Weights of a small GPT-style language model, trained from scratch on English Wikipedia: learned and rotary positions.
Each number is 128 + 24 x the weight over its row's rms, rounded and kept within 0 to 255. Layers, rows and columns count from 0. Numbers have three digits each. The size before them is the row's rms in percent of the matrix's.

# layer 3 attention value, 320x160, rms 0.234, rows 213-223, columns 80-159
098:091113137129129091137166113113101157172119114093147070131112146081143113122109138092138111126124137106092158125148128100101108119157132099117156153116133135129123155166132145128140103156163123113113124147129142138095179115155152126151147157
107:133141095133139140107124101180115197127137139110100128126089129148150130121120099120096148128165147153102116100130158099142098114128078080122144123132099132130112128121136174123118123119153125127128100177119162175096052126143127133085139145
114:136132116132129120178138136129144116122108159155128149085113118185114145159163078137102113106122130097130133145123123160139119127111095130166131103122157113101101105135146160151138121121133117124114136148127161189163130099151137089133117112
115:106070094119068128105154073124102185165132117119153115132109108133112095168144153091138111127131139143116110130141114126173120114107146148088103084124149113166143121139071085141136119141100159120109141170176092145162139099157156143113141123
099:150175127093112106136134188125162082107136148141121161141136081113114112067111159156118123115099134131152117146124153142142167105149119142153104170126100105127118137123088114156112138109116087115163140114096149133137107111092109096171145128
106:146138136146095149141119105116130129162150107148094112157126154118089115130095190118182113148144139119153103093131094130122112117129083156134156103104105138150119112125161115134154165136110160074158155187107163112133139183124104135129082122
116:116122118134136138116119119104113114109144112174186144150110158161123133096072126123128136073091134134167157103107115124108109131173124133123105123109100101117076132091146119153173074119089128179130141104130127091091143126140172145128107120
114:064124131117119142128119105160124050157132105137157161137141123119082136107110139119187137107137136168148141142104155116160133190169120161103144138105133089145165106157127136131110121123119143118135092151128132141122098154120095126167141123
092:167114127154133134115125122116146117115127126106129167110132156141135127140129110149123147147158067123163104103082092143141120125135133131125091157134129149123102169098126123166148169143166173168174135119128106106132122098114145088158151100
111:118113127131131143087109134107066129169120126180132142102120158115147133119128152114165114162160158098139082125146074145144131120102120144143141102131121119100107128097125140099108160141096125121118108152127111094134144070113111091092133140
104:141115111171108088142147105117070143107122136112109114088118114134080111133138153116140121110150086151130167128089087090110111124123121072088095104120119109136137142100143121100114143099145120113169157136141125104116130095146144116136160113
# layer 3 attention output (transposed), 320x160, rms 0.165, rows 213-223, columns 80-159
100:098195176141111114135078176112138170140112136153131123108100144134150155130138104155107139136146132136169121133076159130179176100149123147123111112145141135140136108098134109147102131144110138169144139134088122133155116166134140159087133103
106:112120168129088105155106136101129118112114170172122123118119110109141120100141160131159149151091124071164120083126111159129139096131126149154109114150138109157175126131108092141156126135148115132120097095128128118131140143107141108173115112
108:130106146152096146085109098137150116143143120151100149174135110089165097139120140127132113132105120106101101114128156124111117136180136114149118121170093100147156150128089087107117111123145161165158070085141116125108134175123150119122140114
107:082136125121138168177101137127121083142147168126119106129125111137128164099120087166131157111144157144103110170108118116085112131135092110143159144111106123116092104090128149123185101119165086168151137117121118137122136152089083142139139104
094:171122129127163112117140091142093160131131092121113157166143164103121097158113146143136147148138098115112103134167120135088078158103129114093097123156162152168143119148140126151163137123104171111110138146149138175124137115144117134102082133
111:140140110095102132123139118140113106112151154086134117088142101131185138104176126126125157104149138163078163146143116117166191112128139129139134149102160125133127142131068126093149076119145103149087106125148095099150103073113131099125167110
118:089136159145105135116125135120163174177141130132116128109089102127148148167134121155153107121139091111113131161145162119148134131141148111147160153101120157157142083139107169100103136145152129127126125150125093127148121122099149101120128142
101:160104138111119113132128089081149192169114184163155114107084127097172108138171084135072117125110093073135119154141105121116162110151142116156121122125134157088137129114124119117133117094132141119118150144142152152126170134172165131087121113
085:139131139101114126162116136157113117117119095109135100153130163151105130134140194122133127129135102147083164149196160112134140184096123107171119101102090144147153124154106141122114077130081074133129141103153135144110122114138126116112073114
101:123130112092083121128144135129162146113186155074152118112121139113131143100141129109133141090130130142091179125131166153125162140154103129120151129096147099148123123087114078113112104089145123153102155177120123137133100152111179145190163088
090:155151184101128125134128130115117124147199104157144147126122131150134128087139119143119129151093142114105147134146094156153109134165146147180162112139161174123138117150138114155120080161112108119157108122129172125136111143117106129124144117
# layer 3 attention query, 320x160, rms 0.254, rows 224-230, columns 80-159
046:119133082150140119101100101138077148117132142157125117114159153126138135141134135099115130128154091090109121067158135124130127145112148132112140109094126116149136105121112125156100140162159154138145160110112104143135164103133093098123167136
055:164146097127162166120097101127137116112106158117153179129119137130096160173181117134075146136167141158091130150111136117121109180127081141123178107104119140151111104116168132120110140126115124136170158108116130106103123142100140117118138088
068:159130128126136112150132100108107125121097199123119155145150122135155123141133088130075079145140136152112110126062184157100111113168130110108125130144102122150108103092184114147126109117147113154173188164135105109137133123134139139103167099
099:139102125119140122163098109120080121125090149146141137165117097105138116155121125135046143153173155150128098119127135109099124115135119131110152128117089125146131097117165099130122133133121166152171175166115153134156132145127096125103149125
094:143113128130149136170117118148108099146093159172107131171128112119145095187121172107104135175140116141146132116121142098087124102129125157086153131136124129135092095098164143133094130122143124157151191115119169134152145139137119078099111084
105:117121105107130136164122126155089130151115123166135094145122105139135120156123179136086127158118132116149144110110131106109112083117133144093149131112143095124132117108164135157088119115146125143147166109093191129148133125141120081075097096
089:112148104104125124106113140114101117109111099148089123138069150071151108153133143143090137111129136133100152098150153098127150096127110180115156150099128099113110102139179169156087175113146116171160129100105152139131132106123125127087138146
# layer 3 attention key, 320x160, rms 0.258, rows 224-229, columns 80-159
035:140102134142097140154144183143132143134169128138087122156174128121172127123139126118134166135159164116091123188079154165122155137116118163139122116135164110081128116184148095111169112156128143123107124120138104104146120119104109105125150150
046:110114107123065104076131098147128107134157126117102129160094150098100106128124131113132158119069135125156117124134132153104139117096157129172122132139145136124167104097136109108159136150151125145111145112119086099130139128146146110133140132
056:133098125131079114081167088104123111172136141111159148127082121137142121103118146143056119112120113132144115095105159128123106077132166112143110157178094135108137117068093118074141125111119111135122118127118095107099117082110146143102132137
080:134126138186119113111142096097133118181124132149151133151137108138137124159150161100091121155113147155143132120100183166105126139109115142135114166147116138116108114101170063118118074141167119176139120149116203117125137106109147154068116133
076:125141119145121108115109074126136103155097159156170127137095136137143102147121146116046108143095116156175136120146128128096112183111116124138110138121124102118103113124151118150107105123174118156146115127104191161160168127088142165089107147
088:133106132131149111117122097097090106107112182173152139104076128125116122164159160140113084132126112147132116124133159092107112176162115135103146087121125099100136145116148153132108114141135156134150110155104195140137137114092095125115087139